{
  "n_layer": 12,
  "d_model": 64,
  "n_head": 2,
  "n_kv_head": 2,
  "head_dim": 32,
  "d_mlp": 512,
  "vocab_size": 2048,
  "activation": "tanh_gelu",
  "norm": "rmsnorm",
  "norm_place": "pre",
  "norm_eps": 1e-05,
  "positions": "rope",
  "rope_base": 1020.0,
  "rope_fraction": 0.5,
  "qk_norm": true,
  "attn_scale": 0.332,
  "bias": "none",
  "tie_embeddings": "early",
  "parallel_block": false,
  "extras": ["local attention windows", "normalized values"],
  "init": "trunc",
  "init_std_qkv": 0.0625,
  "init_std_o": 0.0625,
  "init_std_up": 0.0625,
  "init_std_down": 0.0,
  "optimizer": "adamw",
  "lr": 0.00431,
  "beta1": 0.9,
  "beta2": 0.99,
  "weight_decay": 0.035,
  "lr_head": 0.00812,
  "grad_clip": 1.0,
  "warmup_steps": 507,
  "schedule": "wsd",
  "decay_fraction": 1.0,
  "decay_shape": "linear",
  "final_lr_fraction": 0.0,
  "batch_tokens": [16384, 32768],
  "seq_len": 1024,
  "doc_mask": true,
  "train_tokens": 152900000,
  "steps": 6515,
  "dataset": "wikipedia_en"
}
Each number is 500 + 50 x the weight over its row's rms, rounded and kept within 0 to 999. Layers, rows and columns count from 0. Numbers have three digits each. The size before them is the row's rms in percent of the matrix's.

# layer 7 MLP up, 512x64, rms 0.212, rows 256-362, columns 0-63
096:445498431528505459522527524527539473505437557522617471543427402503506433459518442423545419501537498543649482516508596588538496572477449562516535486450497478533482470537478470506515411438460533
098:480481409572482446505546568483528531449484528423518473423500477497488503586581504535495560505412485499438516489585473464496539428464562547486556530486373529560425485465425500556550422426473580
095:428535493487476372603499503532514510567525515494513501493537539414487473498533519444490530425355563451456543483511514487503526495400421615574498434449492586459546510492445446508486519483448474
083:508475429506418510536532536514519507492563445476554486457547552463498465381516519438516473549575507532479608435650524510472539579486488473568521466505523565476410463470550462520543395521520574
105:472483505561529451573563476556460509606492534466470504487463455420466504488462534490453594482530470468548486630494517453506449579463515560463553383470518583475506468436402453476572464451555552
087:490480463495516517507467588462517475406522530536544526434419440461448446538552438420529495496430546549540584501579500531424540465456326586452472503532542492428525475448528552482474519514464479
094:516433438526425445481489560511451419459603505537523520443520540463502557517485548539540547492497516507563559474625512454498423595497514482559488511380448549536473444541468476484577435454572570
112:399491445476479527528486507459494512336547513498493471557475522422477416410522477456566513431518474451561487488550609524435488549498398497506488427438523471564467468490408513468532453456480539
100:433539544525538468636528603594543518468509538496536512507545486493539501535596480411509415500523503460450534669505468524463543500492383534485487481526501501508520505587482464418490457516508501
106:480464560513536444545495586545415440387547450461582451504467557439493520476503471496529546583558555439538507478503548518472509566495445543672512516403471532501445517466469482433461512524471517
111:474483349495562452564525458462477500491525540555590440431491425505458419484517504508452541498499482475537529540508554484521486481376490508573587451491444455573445461570408483508555422450518503
093:570459476532476540489523555630443484549575486561532468488425496386468479522516446453493518498471434555470529533519467543389564546554549559576606474538450493494419455527517579449512462489526532
093:512442465563411495501506500487435461501483552526501500549476535548475436557602393520410454510487511453604580513549576545481540504466426592486478477505450523400441415530521439503510516484519591
101:546449488547515456554558505517494530566550506498477497502410497445468377516506511530420461518550498415491559572520516461447554526440438569595465452462478489479508515371503454372500474524586505
109:416446468521471420569525553504468499542417565531581424536499446490535507544540428458469526484387474466510519499553513519482468558389498521561506496412537539444460475415453508466509434450614544
093:470529466517467470558508515501409430381455480470516491478423483570471392502547514472629557515496506569509515528481508424519565496477405406547499433521534505483539520508497412449586487504416545
097:434389519551490506528478516504551462464526470480502437380488515444356411541506474465485444542546598499518544512579503463489493527471499499521427485434456475510479482455468455473585521373442546
110:483483420559552522602546547475470496448485521549505448476467405540523501433555502517668519507409471396504591454544469436531508538494519518434527535477517517522468403519482466466550517443514439
102:454399410543451546574596535480510510514491488536568496543496516436514458423567421444528547440515402544509509538441484445471488589511486552553609511535409401480489486520472435506494490537467472
095:439476385519507472542585401600451589552475534476534436516442491438455515540462442495563524468459465543511533498488491494581469615461489504542592460518476434515459502457390462450502465458520538
102:424530554500411447527517555486528567517443494483509423512521439519502496470578477435497453489486625525564531525565481521464465586500490646474581472483482486478441503461460405481585453444534563
092:466523488512511439565567512527478493523450515469591443544398463460477551518456522423584457462546481505528405593403492552546493524452507532566506468422430458509449526502429542380544488432542483
098:431542516500487513522477478461561480486527549480530455525498451486499477564576461344483479508596535553532515530596592551467517524441418501525539494425449468471484413496509496356542449541449461
086:459551537582440499528495531520465533438533486399519483488523567517524568569562411507507502473385478447472504537512545437544520415502444615504464472470496501458467374462555486496471408474458419
096:496398499506482504546527559580569504469507563449487406524467520398454471457533522526489544551449559472542601521562538463494466627382488506491463455511538384461506535491527456455460460491441475
094:455499443537498473500544447484538421554415472485482497444446402463458519461568502515578466477596442462500506564462554442491536514445466634466531479455443422462456510495444517466482517505534647
101:460516511574397434531519561589483396469470489516514478460461461520487521574490486482601623512536532502595468530471482517486442475432501520565481500459503390454514438443499519433449500570414541
079:502454426507455361578563552496531509488436500535520492527565450452550494452535503514432524516499585560553410515501447442502485468438481550521548471440471429568509512476460386482459458412572561
114:315487458528375510497504554535466536518488478452516447489471441508405546472522476357522539482476475520462496474574494506448481528449457483549565457409536494509510488502432497490474506464400471
115:475426474495512445505555522473478512478638572489513527419530506491454468507575512391459564517507589488503562530597457537450433520442509531571514491521476374505495481388488466518552416483505527
094:459484441524435486515604571582473560446468496480572393421389455490487449497551447511526436487501489513508523506491527451416496463587526502546596446474606525498524529548442507496479404552501487
117:410530432534516531431548494476547518468544490402560490464483518557424393488550442423517409531497482455523524501529601505499452531461444529471553385497432541509515454434487510440475444513389512
106:504492544528527403613528549587420448536490506566520501501556426496387384490485444522514438468587458451490501532530551433476437462489458558514514520468382484456572457469462492445520473473510511
091:509475460483451461530414474461385502414519524459460377471509532483476476453549467418475379447515570481476513462517523491513508427508490435521521412444516504566429484501466404498564451422422492
094:525479456498382490483565546504523592510467572524496498499519453481485457535532469387479447457465445484455436613486442467419454518464404493414525378466475551532445465519472427496510539432502541
099:519488523511502444523544468455558462488466462503509362443513518428464517517587466470477515488502640478529615521548547521411540528448481627511503538533412470533457499545467397469520450531495520
104:534483447531491476585561578570512532490476533470489553442440538455449468470505481447623493625552523515435584519526439426532463476417444480514518482529506463458461495499464486448621487456539403
075:461477473478465449546530534633588522526455462437515488524589511505460451448520478487474396567385579566496483584524481545510451461432424467534539429485456414604487508470519467493486464495489494
093:420364567536417465480542498479499520486472475531522504463519415428464522590593465404519493498433591495562599541480549573513514490461489542464482498473393429462511466512505533472489428535465485
104:461452489578551403574411564555459524457539496469572497462442455419466490558523534470508458553538600520537506426519434481503533500513437494532469468435427479520432491468513453426484401440428425
105:499502495559548407554584464535505515570565516476552513531496495507465479568489515478431496418497475471470558530476579456473402605486449536546545513526455534475521380469436438448460504450614583
108:476552398510472466577501531459472441551518491487527411471524420407477503418487518411528494414538493455568468469497514478537494581483448499468541499515396439493387430552426552475564442450519473
116:375544516500531432557572533503466484428521539493483500491492527516544453557559437544536442511527513524442551550504560469431511463418493594434491421397451545498435502431471426504492407454436555
096:501464449584485469485545534463381495480422518422600479498551381549443470526530477442635541421413517485517510565430460450466496478492528509555545535518476534525526479482457515450497494533423562
111:546462511497518464549502573504447461460497508506591435372474511504529485633524473447554448501638539491544486558553532447395486496463525599482560485463443552496424513462510497449530485544468533
110:425498495507486546556562571542504506608530560411477488496563448469446464578543487542533465449577551413546500559445583494379478496434488544486491462512527428497536495420411471481516431492481560
097:443491448486429505537584525551527527477492569523553425500495419437406479435493545481533603508397508552560589467585516515510510524465530512524527454521517419495511421514427483415444480589490568
102:504512358505477448542505578492424492498511525446515467462449482541453475460553531443505579429429446409545477540481513505444394564476488494558529522516519491476495464408449540518541480429577624
101:497419481531517418506518607470433560419627463591482508428571532595494480473529501535552487422560485553476518481473563426455456503465470475497545452425490485485509407512524432433521457510457530
114:536452397512451473496506650487507528465495601446498474511530539467469452462532518432541585520450450475495517592465540406514408586425503484452492476445475554511437469497473491414541472479422486
111:499460540519479428516541561517533483551464551446578449489467496389449463481525526448439532588555632400453560543475540479520495477438525560550521443425531480530471473439418520418478457436527529
090:430552473500503479593474476511488546520574528487569384469529555441397518490502436435478570522451529491583520515522512444531406493541501474496586495475541429554475426531378514504536553415521458
098:446503539575500493485512484564453471431562503546607522474489536494500424530447400508477559444421536452546549588538452458462482493459429523490526495391456527452506364437430511481572525548493488
097:485535388498514454502524454467456439508548452412582461402414496387492506465582455428505443473450526504436507512468494503422493546542492580577556514534502545407522486508481535505521395480469557
108:476503482548475473506525475427397489398526490539556478473498561480493445552514374477661490471469506403564567553488487408486495454464502490509485452496562454479447484545440557467551451521425478
106:527553436509404488487473599461572449521529512442558403457486447449455518474525502487605425526520526501402461593533537525468485482476446509486496482383513480508459436459494415426454417440504496
098:495446597560529435572476543591477477439540501506489434469503441515482471481551486521567501492405462396537569486531580476494562588411489443531449456399528535413541475512483424464496538552515511
096:490480461527577523543507591528450551506577520473501501464539484466442525473547478455493514502602529499505540485543545499544665493438423619493502456563390456515492443466497396438480476534512544
079:605456494447509496514517577501606477491508475608518447514500470513398501450502478478500557459548506448478503532615544498491589420512504488551618519519538546539451481523439415501462447529436412
110:511482489535411463640530560549418493442496507520495482476500430430432496573504440473544501573463541434521564507532562551512580556452494542453467461561488387562474497560484440475588489463461541
098:408473527515466512467565464513452471482601488542594490531483551497497503501474468532545524421570515469451468439577530447493421496506486487644594516474471470569425428514455493460515469421598440
105:451404448542469501498587558567570511557482452538588514528511453558476501551610482509503456474503509506516496467447516564488543497407486542493505354385447432542473447489495475402487479461468476
066:512501377484480499481561532496621362565509499531499500500559550497525483524529524555515455465581574408479536589595492429532504495467462462453504506536515490630496507568450488474515475568515528
101:478478527526426540568526534435534583472499539427438351560545515506451443511561544491591558482404513427504559532528527467470404461456554518477519539472452482461434474494468548492510502469407568
107:470508537581376520522465573512448558532438488535544461486425476498488500497515523544541495483583481441532468477566530454515379500467517590477665515473540497527492452506470440454555412473490438
091:531509426463476483623519545460516461477444565565495408574513475524471518505511561545491512452499527529611560510540504428426464476423523635545564414506497512461504514477509446461540421454447558
090:449428457582511486522504485470609495520515486441574465467440466467470351495526569517474525480589531451575498486494528548405476429422539549547607530523476516548530500457452498409463505462468468
097:506453523512512460567535581392591413502579516517480392529579461482560505568525460569544486483432565538548549587496520435450510500452547485485547465460463429512419482467473425501483422466454485
090:490445465679448497540452600483569539486495470496526564552460400531487450461587505445494532515451517507534558490473473478495414538458416611466522493520440493428494473509564486477462490519566530
100:455517409515447465559520577476394511467540522588572510390479492494471424452491500493518493471591448547599459545531541426494438483503478526546507457518528532429521470364432451466556467506480515
107:488510500533447479484584493563450439497504502524481519443563543433551456558536368466508360411482567476480472592514507427477521471477485563480546410443493499530459465421526399458513505470448487
101:586464446532518474536601508529478458397597523543514478486474507500453478503529537521504512348516448465496513456515453425535465506541514429484577435402377494541464454455463468480538471542454437
102:537499467482455518567528516544504479485388570387511525485427479548486492481536523433634482473589519501460444579486461500506468517472513536536521406522471444482465385458453468428559443485497600
103:513507489578506461553511521459468450525489541391577481534513439514529508547522349463544462389442464473469456561472549502458454447514431620494514467474432522492435429399502524475564497496490473
108:547551565527531524612515485480458532348434523496481494469519554544496444554601438501539462460485483473488604499491556494492448495523467553532567442543438498498384437508470529426507470522413450
106:459410420548553446537540433429436477414529507509523463496521427571536424480506436446456412498469479570558523490488518508435490500410443525504543456496518472466535412368484463461532475558435539
103:427509430493547551535492512512514536487425521466537497523500511500442515492553480496565515478474518549531528433527471554480473624483483572553548470611531458623371468498413472443574448447432552
117:453556460516428473466480567537435462529456520485535422510504530436427514531551404389623473555463501542512567480492545442547592511522414550506565493535487509494548489514485535385496427531554536
076:451505508536443477590530529483468475536443561509482504570478484540556537495491459478549479339452536510537433605512479437473415543573491596485473505562464507436512435488450438438567524496435571
102:499479485500503425517462479490382429469524474507459379459479459456418497487491461405535502520482474485449510488474407462461521528462429457591566505485496453409397424396415494459500539475471469
099:512478477558503424516506530646526573506523494537586452560531503477498530493539467521500515447494572531543560539486501502487519482459419627577482545382461436545533385535420506494454499565485506
111:530524487513470502515595593527532559450538484500570441455530475460491496409504519413508470530461557514517531453469464504392545558364490577491485433497481415556481405432489432487476432452517441
096:457474515505441543557460490496577489538560516456521427442361486423451429414525496535558483524453502500424572581494564490527469521512448520517461468492569485514402515502456533372584463533505456
097:497558452536436530485514470498454397412451672485509453468445453449534537536506486401587529525514471508513595454557521419479482496510496460503586464436459463530470504556508545492548507527437567
101:483475414543457485515522565591491564497524536555497572436438513385511546557523495529549540577459552500517576487550536472547538437438488577484588494497529462561407432554480454503605486451448526
075:486491442507479510515531547459532512536507562393459491490472475470517449479534549452659620495474426529480521558504448494581606392412480477489534463486525417542445445466549479493496445524472472
094:433535452514510509542548491488484468459525456436568439575503555506529514474569529428497486406536543405551537531520505493490446558368449578589447511462518574484487451507517351446498487465475480
092:521556514523467484482555507504448505463510453478543516544509595511495490584560457424463530465435520449505495594463641547369502571431453520562533511477461530534455439485495498442425446483393534
111:494442538535544434564591529487520583507467524499498459455527497446519494476503423512506432425463499453306488587548512541433503550497468539504486486452497496448431509446385500456441434480461505
103:439514502487523520606505525457487513507511481415443510449476541512463465506596409520544472494585500572420556490573538491442515435471342523509575487482441487515504424511507466452574405523537552
104:435409488600559455509536454497447392502540432463464445511471540473502463560534449529524496469442465537547506504527547414530449571488464622453571499564412554495450451498469497498610442488499511
121:455542546554509481553507591565540495525458549545447509558455427557465473419589482505555525474590527474487542545540434499458510460530422515455514451446478557534400461419418411415569521530481506
107:369457509544495483528509504467394483461509618523540497502539507458497444460503476521512558458474489463573518520502498446395525497460498459510497481494476511549379423420412431393552449523497419
105:458397389528499479548596628420506492559517497479512471492556428493505534457519496507581495530445436522494498449544439538519533422422526538491531442416521428493439503453474422491537443496483585
088:539506477551444466448601477539473502510622466443479462389488508467462534497496513513475556400545540530542612459536530488495556479501444504510549459562582563477514420475437460458426538578566448
110:495541533516508531424528489539532514459572468542539469491533549463496493442584436426536465435582553546407530522483509466361525484467479526511510453489528431494498457529350483537465403479581433
100:443395467572588456525532476512529463473519528525573485523527449515545547470534393512503397533579542401560510508655516497468560498489495506485529458412463520427468453408490486517491507523539529
109:496483467498556454550501469567517477420527462436618441429434497499480435496490567421465537478508507417538580506473557422451407619561488558511516475535462504573446508534446501429525479533561552
109:512462400550455459559594557420496535533553566441595462428507526455462541558592492519467579498527507517488550578515534474522481462397513484525583485517504453574506516473480502472449376464560509
100:527498429561436506531567472548531363505510612467515497428490492551505420527478421513566495496492502398569623583465542427529491458498443483423527446507470502483501488528481573435539509478543518
103:503524441556398403548629491517514449518406537425486395472520514547502501554502478541533446453545481463449493498536584406482523576414536540452532467477504432518532471515497421469443492451460538
069:468541462471484460606554537478576507476491472505492460555412549499542596516524481459441520444416520407503439526524572406530483560490444442467522457442533505602407442508553476487445497468485403
091:504466447504548379432506528511507428446551490519501450464394463569462487581569508438552486551516553458487532556482510408425481433466524603561472419497431502464484494461407579506490494542469540
093:507462472589482445484474537529512497479425485493615520546532512525447471501514504433516452516422488526574486555556530522551555478464481513620599347501472562542481507458510533523595399517500551
123:422429488559523408586504512484496562428501506531467520424496457511510467461549439566576515410475487486484486478593483476429498525469530626513493386442425488463488489442473467486510447561445590
100:514420508578410472548556538525396519463545404532442425423399530570460451551501548545482450377520489476450517512557505469491501493511492493482509506494525455542532391493433492483547511521505611
098:552378426568477545552625429439498457393552529467486392484536469526486394495527487440452504440512498573512525520553475536519526513500490495502531502529463430507497460498465424410566519462443469
# layer 7 MLP down (transposed), 512x64, rms 0.188, rows 256-362, columns 0-63
089:495454437389487521497519481517548458511457489454496519473488482469524415539431509601473478535457524555483443425524498490487539549488574521519460687558513584520598508573510499464486412465557489
091:611423516423480534531516540442443505440575489509512644519503509496459508431567555538559488569531441553456534465580497574546476533447530512543471440561448448525475513477476518388515570498550479
086:504486454403540534479511458484480580448505479449480536494622487491505520516561539579415423604469497486480427542468451529513473488597584461457505425521552611481521505500551405446442547468496521
075:416554537449469477559490478473436513511469549493559549450520432473474520565526480501477500503366534426528444532424454556534485467496433491404505410462438538491542520551435515583492622516425454
104:514545516527460431454565435452376483501405552473472550550466562532531491467471564421455465551449521472465454473474553528521479480439502517527406430445439434536569518442559454478468583514391501
082:580476492561477450423570479517531485510467484581449410519522582538470496541575562507497528546477501578519507502600538565546428421412551508531474422584554570551498490520528498520580410511455481
090:518546517512506448554559543482563533438427581547522492549526576436525456570596599385484449503553484516533557532506493508509430479546450577503441444494479449433598493490479531492453528407428495
114:371657543539483523568424509493498501563582467496503540533460515494497454490553461354543487478516485493510555458431525503558589507455565535462598478519458480485555489532484496533455500523451446
086:535438472472496553476545414523617549534434548434458625544546505518464526443474547485468428534438482500500486492521425460505433465515508492442540493481547434463554457390507441512435431490394454
096:541484432600554517512543476438535562519495529504528461470466490473516576584595445544480532465525529455539464486571523557481468462468429528387431533469453556517566584515382520552542583471454454
127:528457589451492594480448502519563525529555501468524432436456478469470511498391413573550439481470474492446398516516487474457498500510548531556563561405443460561441396517520541453473473528584460
093:573425467528453461521507459428512530448437524456505591528476490573468527501541407578528441377506512549511490601625502502492577580492460481480425466508543494419481501554476526496540505497589510
083:420469537444537541619488457524498441559458550526563631484435483447578444460514579424527501544472495578465509514449507553575493519493569532478426556546560517503489507553499479548486460586517424
102:572402501520516494571510509450433484501439561458556617445469519585479521501466499519536481404472449483562470458506563535447551611505518476518530667486517450501478484506466465539476555508500418
108:472515515434548487532491477570491560483440489507536481518553489451513539421499384552445437432466464410511457492474487515529563493549531424522551522537563504537609479489455524384404386547501557
087:505435500439434472425535503453440427503457576555478634512494542524533558421489566502462495514515425595518479536498509585508437511533445489497453491485496446448458599521609487477442536520570428
108:473495465568515563429471578581460478481468503433518547590554531453465495456443367480421509522405479462518440573493461495512530450396578509512540487465538463449439477551495455492501536384500509
100:508476537512467458341504518511494529436555506469469576550495536479537542567514509462488457593472456502473589487492532527471465471567508528549459373478556421497512419498542517422472548384568462
103:505449487451501560553485521517439518544441436509574562520536564518466520469609451459540507441506491495600494491489468515498511438410526466520536406570591410590469485520525498622511528416459449
109:494559518597474455493495469441435486601527428484538466440468460424481499509600480484544554555490497446565528536480540555497692522487496463478461555396443525462522520539561505482467503526538533
110:519448508512471525418584472401439533553473485550476385450539495497404592477486493535458531514583502374494533477537564564424460543475468479445554496493420428517536451442558508486445488551490501
086:397441497391498483410454492544524456509582500530525533456552599604507552483461392557439515536456523556501512552543539524439509495491530510549392524557526424526513545501508517487508534503587576
108:526550510470485509517486559451487476460567467525439529469548460543479483460482479448612501522438433547503627525449420426477460543565486495558537536540581637618502509444506415463520501495483522
086:482589468590522426530436493490515477627519468511439497456426467526514436599562431472480530487446532553514510400462510565545511578411585428470495569452528501516488508517517563525507554514456565
094:466499543416554450402515409514607469418507544504484473396468539482556558469434535385542550562525526439492434431461492488540495490561576436516449441533549505470440530484501473511495483525501412
089:580466497545481336510482519482558519488443578548475511469495508485529519543519534432481548487425524593537475525614509626534447493460428444562409440500491468517490478445563469463566523505504517
093:533495522502445489477530496557588505423511515429481533520463523571490444533409521575419510478645410497488417530433609465496457455542552576535547482502472480502446527481586573467497493484431496
079:472516498507518570471480402404428479526470437429556425416499550507476555446534414516534474510449530448505560560361479529528572497522582419492476592519521495536483551447513533551504436546501466
105:582536502486474519435568470434447511442575493597515536592459529462530583433547609417568540488588467470483452510446479549548510504500499511482411433449484514507563535415516522495495440460444562
103:490404434526526451483483499496535485595528508412504445444496525576513592459467495637589514468517414561507550471534499539490470479481519526530588547575572519475447585430505533524599532491524515
103:525403549455553544485456484560586570532517545583485481577534457409559462448500463555490462498598470522423538473568512424477458515582557463505503573527523422560543524509590502453437444492514532
133:523534586481532448570575477518573468567429560521530497471500594482492485447376513466554529535464488526442475508440535412441520478536514508473549532467486472499504405624618445543527452459518475
090:549540413382479555455541594439527425519452480457440620492530519485554518565429474464502481487551490528557457409452520585558474473542552461449449444486501500456510489410493549515455506449485427
078:541561587444506533540490487501516495510460589483523484531562433542527506431422454504431562498433492553470469577503554492503403556484523560450501441490501341503564464572488457546423461426456482
092:448565457370501476503451491505444470527536407401485425483499454402519495502514536558514491535462530420450490453493487555513538433536599488525583507512531500535456500497523486539496465642597446
107:478619496498525612483468474504452498454518456520515492476493515456497576572499459469423470472443470482511469512546535558557583568548485485475478482502455476377568625470457482453505541452363474
112:511451527582534465543422513407438452534480480520492370509432494532544552538592435545451522430531558485492444590498573468539542431479511494480452477507422465518456456481454583489500524428601508
071:470511521452546498503453465424465550519570500520569479424480447533595577511518488515502514473530461471446487498485490509576543518592590423553476642538631560451420470520451505491522479565553483
087:427551507501521470485471515416541540539529468554400652546527457527536507490547356555450466522466532523498532483464414439575469490499523529482430572491512523468520477472609465473475543569512443
120:497481439392548458524501429489505498493530498451539411534493489498454500417451449566612512479439556459487510565497476586530562460410510525471587389532506441449585505556457553535563485512504567
113:479532551498493484541486517446527492462407542500532576509492507422507461555412441521443490428501457476635480503436478510514441537541397527489496356433483506461539552502442452549468435467415441
111:588489485516440588538558462448536565543494568431511488486513520519504465428412555602477514449441439539433450530547575527515444498549485530497465556420510479511502419562467575414576481531535424
107:484420518352486419477439492500498412577524490511564601481525555534444545581481473433494504487513464411503541409485491504487444536479510480557603521460473539521551450478526538455606548519478526
087:444512460597629528561531475493501520474482483465565474467507443478436484429502387541514508508490542454535559541390489459530512533534461547497530563582528376467503476463422496471521533505547384
115:422463465457499520516526538560457450428412459554519491569478484454559372465454604549542487470513487554479569442480469520493404564516507500521584481510519479404521538506617418567511519477482493
117:528519464342620529525501461506485537476440473535501523536515488476546504375387450507529492423405544401536429564516502522451513557553555491464518467491511420512487531439517488506462463521553486
087:511528483448551500466505461424558566546524545497494475429593436589478427551510479504512445466578485423536466356454482413532495469534412551498501575542435590504482565487536505549479541557519513
099:485514560426549547479453434444485552427458509521547462509563476536497641545438461566505428505474460425486500558383502497476494487515388542534558436523487456498505540470554442402498552429522485
096:502495476549356463497401559504473549522514512470525562508535584508499428543569437460438538445437482569492446387510548489529437474521511383488459522528523455546545389549510499481484567482501464
118:475516434394584445530542567523568499469505546535500537422474454491485496575459427498580563429456536492562399429496516479467567479540489460543468437542477492413431508501467493619458546464559518
113:548459541524464460615500508531569529500472453542467462495453478498554493541572600521559586458466521468593430460528532512456507423567519426545515495499491495546515598508545511556558618403512560
076:504465468533463462479524484523472465491489587502516547450542498525536536463399611521503404479565377559450510526521490500477570538518434530512342615506440483512560575489549538494487495535525541
093:447548493449531596428456496567551461513594532522484521475436570433404546446427513600552571467520509507532460494528485550509528515541527512442469451499355527472448537477494595559567501477523484
092:497464492498423472533519519536518414492517455466478455435494503461530457410565512598519521388613551557522475484518530531530493459547467360449436627529502466534480457543517517489430497537502421
095:572596456438464502510474540588493511570431617459529569514508506573489532449552433468452502525458485463567424437530412520465497527499519489392417476452504549518592439546493507515492471552480570
118:518534547535368604524481591481533506496507500375525529527511474568485425570609485483525442493437509539531466554409505532507523395478538549493461451514528477511543438482442425490429539452503521
094:392472534453519594529518567533452458559526470563519556444549535464576509528544481442467435599560476449431521478374476421504508468476547540495484524557500590545523498473487469501453489588432564
108:496495465587511456543495514487474530409528420432572449450459455496495460556438490551537468471441437472475522468465420613517525457453462502501515657503453477509578401507570532455491460525493576
072:422577534567444468473502554541348567507469504422517514453430456424552462444533439538438471517535466525479485410496479439527477534491528486486438523483468550479546466512571565501525516492617595
110:484482522445482475527541459502524413446536521433433493596535445599461506520520514518506564433529513468541556449429518364456555515537480510487573443497620447523527574438423518500454504413464499
080:595469493433597430501547570497579490438446519539485522445530538488506552580461450492482516537461443546452454546468537549511401569520563422408461512544528455473493490430475477464589467460562584
107:493607530486551514534475430466522547518445540417446420563531570534578442464500541455540499512458525511548482536592449506466543522485522484477486352579595489554532565469493465555423439537502462
060:512564526497480439557531555475437602456490484445512462543448488452489488487488508479520487518411473560508522481333541536419500475485544549571570430437393460449525575463574509527554517449477548
079:494620490476493532453582487546425496610498420471533581541468483482494562420455469462383502574550460505489506489466459482542493563477541535397421520466503433465551477510563483557424517518468558
124:501497468520448600599532490505486531535474546452474570633559495565405502488428595566477505525475496546483594444566509478531578563494531479558450550433473410482507582521499508464526513511535448
080:518583521415521592466414519588590499455580427458545512437463556483452511422501529539528601506545512464541459536503516541534547495517560465489504446488571574473477493607486465545507559497573424
085:585536501459458476559450483521552534577491499512521619540524583547514489461524461500412625479472527539529466439537455463558513424372509481500567368507524493508482467500505480555494574509459553
097:433535526279539466439528507529472545479468551520472610454529499503529502494517518539441502540423516465528419555543389581517495435552493492539475458486525478463582491532505518488517443501503536
094:474524530495509479419532456486491542477448461482478439430465405612363520543495421503532506510481498413473405422476533483452601420530498461470492472494461590518500539543472438480536472396524493
080:554532484398508486555597546522498556497459544471542423531526594564514377479502535484545475537391442512507493502472458520491488481566533397517536498601588527555503530580537515553470502578541480
096:496556516618527469456385571549538552500459476433524509537511521485452486497579485557505542425601424524564544482530532551511571578491477396421582477496448459492436577460487482527495502463450519
104:385547414475476571491511543547478583439463510466496549530476507464550553492408514449525451585472506518546493570438450446492532447457516560508486406443672524497478466479495532549513485537450461
098:420486550401469569426475485540551534460505528455446477563534580516510485572460504504400477484461521461469538638516538445449465497493541500456447545528515379451570526497503569478543513403545458
104:507530428564473558402477471442500425525482415498528442484358418530506499504476490572526539334541460510526484469545489421539494501535428453538435496443497498462499511439464530522514530452569470
102:501482395458570498505511461553524621518438536541478470502587467608440557437420470568472516536446535435426553516484496518483479490428503529464540431531514556525598469496495469439494500469445609
093:507481364448507465477570486507491494497511546407497506491500462538560468449395516530606423544518492539484519507491498472589463502465523479393498459561556554460476611484390534581550463538463516
121:481540460642473514406464514482425531563465492540466541479539533411478569516626515460451485584538490524475460480466512522510535534519591457425489415521443416486512503508587489507600518465467519
127:524447528608428508547499466491493502554525589512349449525456500496571510507531412461448458519536515408416436508485518506451475441494525434440484553525501489558501380498484441491498420418499490
074:633507521475438561453493428467470524450557561544488535432531509472526450522561460571465526549412540507430442415473527534506526452459481473460477370405497540561473543422458515500529533568519461
102:440498549568547434506523515455489489468504599566426457526503503500595492549530534424490525572429459491530478502531549488483437503556557486452521367536427569518480394434519554517456417497543579
104:541400478531503485505455486487475535502502533507466650534527429426546536541611436448426493435510589522553416584486533496475436495476492390528433479447505596538470483502516500495457545543491484
119:550437473490408460523450465502550538522524472587494518621578553480450506505486568550592540466506455493575531475454499562497489416511487537523555402502531452519451533538547472625473573419452483
090:546546423493463591505564466458386435529558456500525463533486459458528613466482590411497497474531412449514432444485525480468506444507467561482443495551492616475517455461468609462466515466479514
095:522453493308459510557530499405524458515466562433502576507546510498484511467461552527503526507485476554542465486436487487453491457547459544434506403560587531552483587453438459559489431489469439
103:491505560522507526553533423441512423462470504497461525420442387495457404565501403581545476455415526515538524519503451571512517448456466436437485545500400486514603522521499509590507411497497487
083:429539473332518463561516503578466501469462538425576534537498541532498464472423510556408431412457502516523497569474421510429491518571501490477510439598540405499520534491438508522502463538485516
099:516472488482436462515491596519572540502480414376507556569556512573452482426458644606463494450488497524500405539482481578420554536490509456527523471565501520522532479522521438487437485475517538
083:507544429492511447436381512513590472517515539471486604515514425521499511506488436561513439521512454521562503587528420529491451608487544511503388534457505506514619528514492460497584458598514508
111:448443462407442637527533390510436479383479471513592551537445500559458590474445578509460404472551566515482478499460535459458490531461475506535448573516514507443512518488457530533531478511507465
129:469503559545507456528429444431498529537439516475490540404397437420464445556561464537491484530496523588492631463461539468506426499471398505514502502443453550559543554500473425441537426486532454
111:522463468502501550402553423480576539393570648511471463506551547436475519482508502485491459508491475513503431432561520463541391456588477461527470453512485453524512412551530557452523491496598473
122:519503547462506568473506557510464524586464471583397548449550535476420547505451524546563499457456542505510517494461582485484588456515452532560528437345503469505454518445501496560477613431491451
129:449531559590432412566500452441466409525527563500474485478502488484529524487539511470532554540510474531563484485495548416398493428569498491477519474536516440605475490455485565558426478443359449
108:526484507357506541466457514525521549416502519526486531527481576469507524559292475500545501459464515465516463509587441469455491492470502535574487423451439462520500430483542539510413495496568477
078:536478528357627493409525493499475506412444487508484493525526488620499478520408558483547506501515417466418464416481520530493474483501579532545528433527486585507480500485462433462503439473555565
106:477527475572528495461468494504508532466483500557427441590514545485551504525450426457502469582539473553478519447440476451467384361476547501490456424514535596516514437505414469505433523406579515
092:521524537564446527563523410457494536564486489497534503544550450448537444479423563388476498475473545534451504554485537516500456588467510450487561465434490434506602503467497516412551404545424388
100:449358488437454473492516497459491416418408540467508575490516609537541539442452508453550492520385514530561509603503507438460459465494555488484505404469519490455565494531457520498534482517522416
103:576455519531452539553500486458451497494543449500543499488486393447618494562412477551512478487542529423444482499517517422526477528503465472455428586482473423444452528603501534410533448609443512
095:553515504642446451472575435447497483491508555543420586499451490469493439538559542484493491518590477566554515472514590470574472538458535414417475400556461491440526546528493529496550535517443448
092:542576492436536521482517495439543481402547565420472553607475496527531502472559439469466519512520493563594566530441489562455382517470493540472527526466544514531502569511434471566466530500368434
062:477500517549397467448450529488528554482524558528494578487603489420484425445509453583524434568501481582430533495419439492457485514549553497520446516594489415457584541520428487435527464476471566
078:523581468457472573545489412492509453558521492552411519459465393485447509551495547527553536479575511472436512386541438453513450499549524479478522528425521482508488526507610556457586508455513374
095:518471535468625425596532432493475435444483581436512552455524490511508548441518429635444490525576577506449559523474485518489472542491504493487496628466481454492525507493385476518460525499548489
139:520429502595455562558431513421450512413531496519493548478455482537526464474502528529535479441534444562478579513474586482586472505448563545416435620407565522492475476436468510558434488473461536
102:470347539441496397538496477455448438515534568479515494446532468534519522435513393478539467474487540501544506459502534497515448563479454515512580438502578418545398540473456524508472588597530519
104:496454435457520581562548479501475506506466496446512437483538508573514496510416448460547432451497526460605555461589515477452496426524556544566443492599627581470446493429477447574451483489489522